Weights of a small GPT-style language model, trained from scratch on English Wikipedia: MLP 640 tanh GELU.
Each number is 200 + 30 x the weight over the matrix's rms, rounded and kept within 0 to 999. Layers, rows and columns count from 0.

# up: layer 15 MLP up, 640x160, rms 0.0589, rows 58-67, columns 0-159
# down: layer 15 MLP down (transposed), 640x160, rms 0.0594, rows 58-67, columns 0-159
up58,252,215,235,226,205,238,236,223,172,217,166,204,201,206,202,258,153,229,204,220,172,236,163,133,140,190,193,174,186,237,216,179,188,203,180,167,160,195,259,126,194,208,184,216,164,158,222,209,187,177,205,234,174,178,159,250,198,235,222,214,219,192,183,252,186,120,186,153,174,180,200,212,218,161,197,207,219,219,202,184,231,230,223,220,203,185,219,232,168,189,174,179,229,177,184,219,145,196,210,240,167,165,256,275,212,120,246,211,205,230,200,241,201,241,171,214,198,138,189,235,224,206,208,198,193,197,168,170,169,193,205,256,222,197,138,259,191,226,164,218,210,185,181,191,158,207,168,213,209,189,192,175,206,214,151,229,225,217,181,227
down58,210,164,185,133,237,169,184,169,181,179,180,222,181,167,201,184,162,177,219,209,170,122,219,185,167,188,247,197,190,144,190,197,173,251,201,200,247,170,226,167,209,226,275,189,198,249,202,217,201,166,246,248,173,240,236,196,187,205,225,178,195,169,217,197,190,192,197,161,250,190,233,196,235,109,202,174,163,161,165,190,217,173,213,173,232,174,186,124,202,236,184,226,187,229,190,214,171,181,223,209,181,157,227,194,174,217,219,234,270,193,216,179,169,170,226,188,218,151,244,215,181,173,181,172,208,150,197,207,213,228,180,148,204,206,204,192,178,191,224,186,200,226,210,207,185,142,193,224,231,234,185,221,201,179,226,230,176,222,250,224
up59,220,218,213,215,161,226,178,164,263,251,230,182,195,211,223,184,190,180,281,209,265,163,184,173,223,180,207,207,140,236,269,208,193,212,225,180,202,159,170,113,182,193,215,187,209,174,251,183,198,213,200,173,197,225,175,240,220,134,193,235,252,175,204,159,178,192,173,271,207,177,149,221,261,266,197,206,205,164,193,260,228,162,199,211,184,198,147,197,192,147,203,178,213,258,223,248,232,201,208,231,242,181,176,207,201,182,165,184,232,177,233,187,188,177,205,201,213,243,198,246,197,240,178,202,172,168,206,232,112,182,140,150,282,187,231,184,184,177,174,217,177,195,155,213,201,153,149,198,184,169,203,191,228,210,219,175,169,250,186,190
down59,173,192,188,199,189,184,176,125,254,165,240,240,272,191,184,211,255,173,227,199,206,282,226,252,207,249,196,142,220,238,216,170,148,225,200,206,226,191,189,143,171,147,202,213,187,217,238,205,200,198,237,221,198,180,259,218,171,202,209,258,190,254,273,140,152,231,273,151,193,193,278,245,200,216,223,194,222,204,199,238,193,145,173,186,191,242,203,168,149,232,208,215,203,224,216,213,206,252,205,229,178,204,228,238,225,188,239,174,228,242,229,202,215,224,235,175,258,231,260,161,183,223,187,206,205,160,203,229,217,185,204,188,202,222,184,138,257,262,232,217,200,211,182,219,220,224,148,239,200,154,174,192,181,171,187,211,171,140,174,162
up60,225,185,209,224,195,233,203,143,215,192,235,182,241,232,205,241,227,235,243,148,203,158,170,158,275,205,179,162,155,140,228,185,143,213,230,215,120,195,210,201,175,204,199,246,190,174,220,189,184,147,236,240,234,152,240,197,205,220,219,172,188,151,182,179,228,196,232,204,187,220,188,213,181,208,207,249,163,205,249,201,150,194,252,247,181,194,225,202,162,226,199,190,227,182,172,229,240,181,176,182,139,209,240,255,194,158,198,223,227,211,240,210,202,210,255,184,208,190,172,214,226,207,222,192,191,188,246,182,142,249,179,201,192,200,164,238,221,207,193,193,248,160,202,181,212,205,203,196,181,224,180,189,221,204,202,206,208,150,191,154
down60,234,181,203,284,193,157,178,216,194,198,180,224,212,148,162,173,156,188,175,164,219,216,180,164,191,208,186,207,182,217,185,213,230,214,184,163,220,200,194,185,224,190,147,183,182,239,255,195,179,194,225,221,190,221,179,202,244,216,196,158,251,239,239,181,212,192,199,225,194,234,270,166,174,204,210,221,215,189,203,212,245,268,156,211,191,120,210,231,188,190,174,241,166,223,229,160,182,198,205,243,208,200,200,247,205,199,228,188,194,236,170,159,234,153,217,150,201,209,214,215,188,184,117,177,233,186,207,231,182,172,214,179,180,148,215,172,142,191,206,226,216,209,140,187,156,191,242,201,176,181,159,206,191,210,209,221,253,142,222,202
up61,223,198,205,205,235,190,205,190,180,220,252,182,228,220,226,200,238,219,191,187,275,215,209,192,277,261,176,214,181,182,171,250,181,207,222,193,216,166,227,204,196,175,190,182,169,263,226,197,201,194,230,191,208,190,184,227,170,194,216,212,221,220,226,211,219,215,203,228,263,159,188,173,234,164,188,193,181,198,160,210,150,202,166,218,257,224,220,253,167,255,228,243,179,210,213,258,238,208,226,171,200,227,194,232,176,206,215,208,169,166,164,223,305,193,156,209,201,207,214,244,190,210,153,192,218,163,217,223,206,164,218,156,167,169,224,245,177,177,182,173,208,212,224,200,222,215,154,137,237,209,194,239,193,213,179,207,225,229,182,213
down61,153,208,202,192,273,198,251,197,188,237,132,196,206,164,114,194,155,197,177,146,189,234,201,187,190,159,144,185,227,182,267,213,244,155,178,264,203,238,186,220,213,175,193,233,206,222,153,265,234,204,224,205,181,232,190,250,176,240,196,199,193,210,206,206,194,194,197,166,185,209,170,210,182,198,180,159,246,214,231,194,187,157,165,212,220,216,215,228,183,180,173,161,232,157,246,183,181,180,239,217,200,184,250,165,183,203,187,156,202,249,185,195,176,211,280,185,215,224,203,179,252,166,243,183,188,263,177,196,165,206,172,194,148,226,198,216,213,236,184,214,244,232,186,186,213,214,238,226,213,194,168,231,149,152,255,185,139,164,177,234
up62,176,117,180,230,161,235,231,204,180,230,241,195,196,200,234,196,197,197,207,243,202,215,225,156,162,177,133,129,170,212,169,160,142,234,187,261,179,173,178,191,221,214,186,198,195,141,178,178,234,225,221,185,243,210,200,169,197,178,242,204,186,191,182,232,265,218,234,269,233,200,215,201,117,202,204,203,214,196,163,237,157,192,134,155,221,194,135,193,170,200,208,146,192,203,234,200,200,233,213,218,215,231,219,184,226,175,220,173,290,231,213,205,206,200,196,209,235,225,175,196,202,235,166,232,194,224,192,214,192,234,166,235,246,220,211,216,163,193,155,203,205,143,213,185,153,212,229,219,223,159,151,161,200,190,130,160,171,194,210,201
down62,199,192,204,192,208,173,193,182,136,214,180,188,200,235,148,227,227,238,212,209,192,220,150,174,186,157,149,256,186,142,256,193,117,157,247,207,197,179,230,226,140,180,237,175,252,212,168,164,189,226,175,196,271,216,205,152,186,209,230,182,197,188,205,201,243,255,240,121,217,191,214,218,233,182,220,248,216,254,193,178,231,179,196,223,247,217,106,168,113,218,239,191,134,179,183,173,213,203,227,171,198,203,214,210,224,240,155,159,202,189,175,197,236,164,219,144,231,223,164,245,214,264,224,244,207,192,182,172,199,149,181,179,193,194,243,252,212,232,219,172,180,186,248,187,317,235,196,181,167,192,169,191,191,164,155,191,184,213,159,238
up63,214,140,146,229,194,195,251,189,191,233,223,191,230,144,209,186,209,244,224,242,165,227,198,169,241,148,156,185,239,172,199,175,199,212,206,218,221,205,220,182,179,215,208,192,181,165,163,229,206,208,200,176,211,176,239,170,212,205,116,171,213,194,163,213,206,223,195,255,234,210,164,215,228,174,222,237,192,180,183,148,207,168,164,236,179,195,268,218,170,120,217,195,216,230,229,194,119,114,166,199,218,184,164,207,160,195,174,202,217,240,209,158,214,247,184,190,242,229,168,204,195,253,195,224,269,244,219,238,113,179,238,169,242,222,172,276,192,179,160,214,175,252,182,185,187,238,177,137,182,196,167,186,193,231,214,193,202,208,210,165
down63,131,211,142,205,148,178,193,212,205,192,220,237,217,218,172,170,195,201,218,202,238,161,237,192,182,163,226,172,174,218,162,173,190,252,163,244,206,278,164,243,231,216,225,223,179,180,174,174,193,226,217,243,171,203,157,191,185,217,260,164,250,140,220,261,222,155,181,196,164,188,201,221,184,171,166,165,204,168,220,206,163,151,237,174,159,185,248,202,174,212,218,210,201,199,209,155,236,206,198,167,133,184,237,157,231,255,181,214,203,226,277,190,212,200,129,181,175,227,296,159,199,162,192,241,150,259,228,161,215,231,226,188,222,227,184,205,235,191,289,167,216,179,177,209,218,188,179,279,194,197,255,168,181,198,189,165,208,231,207,171
up64,223,158,189,179,216,154,236,207,194,284,259,205,225,220,211,155,155,192,169,195,191,174,242,177,210,183,251,209,183,222,199,198,117,191,196,236,159,160,213,219,173,203,181,190,198,192,189,243,247,208,207,158,179,227,188,255,116,202,179,188,172,181,193,154,143,183,253,204,222,221,191,193,235,252,182,204,186,153,165,199,176,192,189,187,204,248,181,211,187,179,227,174,214,198,227,212,207,243,207,228,212,258,207,205,243,218,201,190,236,192,222,200,214,221,165,201,232,216,162,232,228,221,169,244,196,166,230,192,206,183,182,186,267,223,223,262,226,163,300,178,189,194,202,154,196,226,260,155,213,162,171,186,232,251,231,175,230,219,199,234
down64,181,190,221,228,199,197,179,208,211,208,174,205,226,239,222,125,248,216,137,203,191,221,191,149,248,191,191,257,203,191,170,204,226,170,229,180,148,215,242,172,227,229,228,222,160,172,194,121,192,254,128,219,269,213,212,175,188,225,211,194,266,189,214,243,233,162,163,176,165,212,203,203,231,191,227,251,239,258,218,218,235,186,201,187,224,135,250,182,248,193,220,158,194,195,158,251,233,226,205,193,195,174,207,236,218,206,240,251,213,243,245,194,193,146,229,201,198,199,162,208,179,117,220,197,219,177,188,193,189,245,279,164,222,156,175,225,193,118,129,214,191,177,140,228,209,197,149,229,243,162,213,192,261,248,226,200,176,216,255,170
up65,192,186,210,189,227,150,215,188,176,155,199,136,230,185,208,186,212,176,168,171,195,159,206,160,156,219,212,252,222,179,202,240,228,217,192,145,229,213,200,250,215,233,200,143,198,158,133,231,175,199,214,216,210,218,238,201,156,183,178,181,163,183,220,200,199,182,161,199,158,201,176,134,192,189,206,138,191,221,222,176,177,221,167,218,195,187,231,169,188,168,180,186,222,144,224,272,235,200,256,234,215,189,198,206,213,236,234,284,208,188,178,190,265,182,184,221,242,168,202,196,220,245,173,260,271,148,203,179,225,179,202,195,197,183,184,224,207,214,232,219,209,219,161,173,206,172,204,176,192,179,202,200,223,222,210,173,226,247,195,181
down65,195,227,223,233,234,164,181,204,233,186,226,233,188,218,256,237,172,212,163,248,178,257,189,255,175,135,213,217,224,242,223,211,195,247,183,204,237,178,213,188,187,199,233,164,173,225,199,166,212,190,246,209,250,230,229,184,199,135,217,201,265,173,241,176,219,211,196,170,177,204,150,206,229,188,219,233,252,170,231,197,197,230,207,204,194,194,141,213,167,199,203,187,169,215,184,141,171,245,179,214,212,224,192,173,146,214,183,208,232,264,250,226,214,244,238,198,213,177,299,206,188,193,263,181,196,209,207,201,217,177,203,194,175,171,235,203,195,204,155,238,193,162,194,209,187,203,182,197,211,197,183,173,175,201,188,171,216,174,228,140
up66,186,173,207,165,189,211,213,183,179,162,188,251,135,225,193,212,176,211,230,200,167,217,222,181,264,169,205,181,223,165,223,187,140,193,186,165,182,236,229,190,180,138,185,160,214,257,160,220,186,186,246,202,222,147,197,211,168,153,200,224,191,213,236,174,227,216,234,264,194,151,227,133,178,123,179,217,268,209,236,234,223,267,191,204,182,226,204,212,207,98,213,215,170,132,207,184,237,215,204,231,234,176,174,221,183,155,209,151,171,212,189,232,175,174,202,197,272,240,194,216,154,261,258,221,241,229,200,193,188,191,208,244,158,187,191,248,216,267,214,196,209,180,203,217,183,255,198,193,222,213,208,207,231,198,209,175,137,196,219,203
down66,252,189,203,188,233,181,187,212,232,176,201,184,231,196,233,208,179,205,175,206,218,214,187,210,156,213,164,178,183,209,172,202,233,175,214,240,179,202,129,146,201,192,196,220,173,254,146,214,250,192,243,269,210,185,175,221,196,190,216,240,181,209,148,192,164,206,256,170,174,130,150,203,240,136,188,174,242,214,225,201,182,227,174,189,219,165,158,240,185,205,179,174,199,175,203,202,210,228,118,201,237,248,218,186,219,170,141,247,195,191,177,253,187,197,188,213,141,185,183,153,146,210,269,210,195,236,212,188,245,257,154,203,166,204,172,162,170,177,230,219,153,187,211,259,202,263,236,146,207,189,186,133,222,186,197,260,223,163,172,186
up67,179,198,157,144,219,148,181,198,159,164,199,216,222,212,182,172,141,158,169,174,215,232,192,212,228,174,157,287,196,178,243,206,219,217,253,211,206,203,222,227,218,227,180,195,189,190,233,230,195,174,218,220,197,123,171,208,186,224,208,191,205,189,126,217,252,177,221,249,176,214,191,225,173,190,246,200,212,182,202,219,265,207,196,202,221,208,225,246,195,168,175,192,210,151,210,216,205,180,206,236,214,241,208,219,137,188,206,192,219,185,225,206,219,171,205,131,200,170,210,181,230,174,198,172,240,207,195,185,161,232,201,218,202,178,219,248,203,209,195,242,204,249,216,213,189,220,217,211,194,200,183,228,191,181,176,186,221,219,222,251
down67,170,216,210,255,161,180,191,202,154,224,203,199,180,235,241,233,188,218,238,193,204,247,166,188,184,165,231,181,201,226,150,187,142,150,202,217,234,203,148,151,237,162,187,275,228,222,228,224,186,204,192,191,201,253,207,177,191,195,150,160,187,175,260,198,191,224,188,176,222,179,226,188,196,208,181,153,188,219,205,156,206,210,199,245,223,215,197,201,184,170,202,181,222,201,190,192,189,215,182,217,260,186,148,203,195,170,220,247,166,171,228,190,201,235,170,216,184,219,191,220,212,145,239,196,174,143,186,200,228,215,224,197,195,252,232,220,221,173,170,181,185,178,224,190,234,160,178,175,227,187,218,178,246,172,238,189,236,188,195,173